config = dict(
    n_layer=8,
    d_model=160,
    n_head=4,
    n_kv_head=4,
    head_dim=32,
    d_mlp=512,
    vocab_size=4096,
    activation='tanh_gelu',
    norm='layernorm',
    norm_place='pre',
    norm_eps=1e-05,
    positions='learned',
    qk_norm=False,
    attn_scale=0.177,
    bias='all',
    tie_embeddings=True,
    parallel_block=False,
    init='normal',
    init_std_qkv=0.0273,
    init_std_o=0.00763,
    init_std_up=0.0273,
    init_std_down=0.00382,
    optimizer='muon_variant',
    lr=0.0065,
    lr_mult_o=1.26,
    lr_mult_down=3.0,
    beta1=0.95,
    lr_head=0.00651,
    grad_clip=1.0,
    warmup_steps=200,
    schedule='wsd',
    decay_fraction=0.94,
    decay_shape='linear',
    final_lr_fraction=0.1,
    batch_tokens=[8192, 16384, 24576],
    seq_len=2048,
    doc_mask=True,
    train_tokens=88390000,
    steps=5934,
    dataset='wikipedia_en',
)
Each number is 50 + 15 x the weight over its row's rms, rounded and kept within 0 to 99. Layers, rows and columns count from 0. The size before them is the row's rms in percent of the matrix's.

# layer 5 MLP down (transposed), 512x160, rms 0.323, rows 258-266, columns 80-159
099:19 62 71 59 31 33 42 59 45 58 73 42 60 37 61 68 57 63 51 54 24 64 53 13 50 63 49 58 70 56 74 64 42 71 44 41 37 37 64 34 46 36 38 51 11 73 51 66 46 41 64 58 77 35 81 69 50 77 44 51 56 26 21 38 63 44 67 44 60 47 68 43 49 65 47 34 53 37 43 45
100:21 55 65 65 12 52 52 29 40 55 72 66 84 45 62 30 60 27 43 42 37 69 49 60 37 66 57 47 52 34 38 46 65 61 65 27 69 44 60 58 43 43 57 39 36 44 71 43 57 68 63 23 59 47 39 18 62 53 39 64 40 42 57 55 55 30 73 50 38 29 28 41 55 37 50 53 49 63 39 48
115:46 57 68 57 49 52 64 57 25 80 18 53 37 71 60 41 42 35 36 31 44 59 39 59 42 92 50 43 57 68 43 33 55 73 64 17 47 67 25 55 65 51 58 43 66 50 19 33 47 55 44 80 59 41 36 55 64 43 75 43 36 51 40 56 37 31 53 25 59 49 49 22 51 60 44 43 48 47 65 64
093:45 54 81 62 48 31 35 63 31 40 59 38 74 40 55 58 40 47 73 37 44 61 74 28 45 27 47 76 45 39 80 45 45 55 44 52 55 45 45 53 55 56 60 42 53 74 47 49 21 50 28 54 81 21 51 75 56 24 77 82 37 47 36 52 27 38 44 46 59 62 42 39 57 38 46 42 76 53 39 33
110:37 35 56 49 71 55 63 63 46 56 58 49 43 39 48 41 71 48 33 43 40 66 48 27 60 73 39 53 43 27 53 38 40 55 48 57 52 53 37 39 64 62 54 57 58 62 67 49 56 58 77 52 45 56 38 20 33 40 58 40 40 34 53 82 58 62 70 41 50 67 37 88 51 52 58 26 51 23 44 64
104:66 75 61 83 27 37 52 55 61 54 36 43 42 87 46 32 84 62 28 63 59 44 43 46 85 22 78 40 50 62 41 42 24 34 41 52 41 42 46 85 66 68 64 32 77 72 24 67 58 50 32 66 25 35 45 43 36 35 55 44 67 66 67 60 48 41 50 49 51 52 62 50 36 33 26 45 45 60 48 50
089:52 74 49 51 59 60 30 64 25 76 29 46 46 50 48 72 24 32 58 52 56 24 21 60 38 70 29 22 44 56 53 56 35 24 42 43 55 19 61 73 41 35 54 58 74 65 43 62 50 37 38 56 49 63 64 58 43 66 53 49 28 68 64 66 19 51 39 35 38 38 57 93 61 10 33 43 45 51 48 20
104:58 51 64 46 80 49 54 21 81 43 59 28 52 50 22 70 29 42 59 40 78 41 58 53 57 30 60 58 51 63 45 43 38 52 38 49 46 44 27 58 37 44 70 61 56 55 59 43 54 58 37 55 30 48 64 52 57 52 51 32 25 43 72 19 61 49 68 44 44 48 44 50 35 55 38 73 51 80 48 59
078:37 30 88 40 22 49 51 51 26 53 46 37 54 51 66 45 35 57 65 53 46 61 66 48 54 43 68 42 66 50 64 55 57 44 48 68 18 49 82 27 56 32 70 22 54 44 47 37 39 43 39 55 55 31 60 43 54 29 70 60 34 46 53 56 51 23 45 46 63 60 21 47 42 58 53 79 54 17 74 45
# layer 5 MLP up, 512x160, rms 0.198, rows 259-266, columns 80-159
098:44 41 55 56 31 50 61 15 47 38 69 64 44 33 22 32 53 52 74 45 58 22 68 68 43 54 18 73 35 55 10 44 47 47 51 57 38 63 48 51 80 54 49 44 55 55 57 63 60 47 40 78 69 28 58 63 55 64 25 49 67 36 60 47 46 56 37 60 56 38 39 65 72 33 48 43 53 53 58 26
108:56 49 39 73 49 66 51 60 59 48 69 69 52 58 72 50 13 59 42 70 46 61 63 75 28 72 53 26 59 48 39 72 51 45 67 56 47 60 56 55 27 60 22 63 58 64 47 56 62 39 22 56 63 50 52 26 51 56 29 67 50 54 51 65 75 62 50 39 54 57 48 50 54 51 39 45 44 60 47 43
084:76 48 46 41 77 38 66 74 99 40 83 35 66 53 71 51 38 55 60 50 29 45 49 60 52 59 66 42 55 33 28 40 53 43 50 76 34 29 49 68 32 69 78 51 45 46 52 78 53 51 47 72 33 50 67 59 36 43 42 49 54 59 54 39 50 62 49 36 39 42 48 45 55 60 38 27 23 41 45 40
104:41 35 46 53 31 35 40 64 64 56 59 35 34 24 51 52 73 59 78 49 42 55 51 59 55 47 70 59 67 39 40 60 60 42 43 70 38 41 60 48 41 22 44 57 39 37 66 67 73 22 59 77 89 76 66 52 13 56 24 35 51 52 41 49 61 38 29 64 37 18 46 65 35 33 42 61 44 39 45 63
111:55 39 30 58 67 33 45 51 76 36 23 33 12 78 50 67 52 67 52 46 45 33 41 60 61 77 24 36 49 56 42 27 59 49 70 71 50 44 31 37 19 48 82 55 73 58 45 53 70 66 54 51 21 28 43 53 53 53 47 75 64 35 46 63 49 84 32 09 59 59 77 53 35 53 73 50 30 65 64 59
082:56 44 34 60 58 49 39 51 71 54 59 63 66 47 15 23 13 53 47 41 46 51 72 43 80 43 63 47 39 51 35 53 73 61 42 56 40 53 68 39 40 64 73 52 82 60 34 39 29 10 46 55 65 33 42 58 56 33 70 55 56 56 72 37 45 54 52 65 53 47 60 46 52 47 38 29 66 64 48 51
099:76 25 48 64 36 38 30 25 70 52 60 44 47 64 24 40 46 45 50 59 46 27 64 39 56 43 47 39 53 46 40 45 58 64 57 64 36 58 36 58 15 09 53 67 52 37 46 48 34 77 43 40 51 58 68 59 47 47 85 24 19 43 73 29 49 38 63 31 47 49 55 71 37 63 78 65 52 60 28 38
091:60 60 61 60 50 75 73 43 51 67 27 41 61 76 41 53 64 19 41 56 42 71 52 39 71 47 38 72 66 58 63 62 55 55 62 56 43 49 61 47 46 25 66 60 46 54 27 44 68 34 55 30 50 57 57 46 71 56 22 68 12 69 82 31 62 43 46 34 40 62 31 41 66 46 51 40 60 63 63 54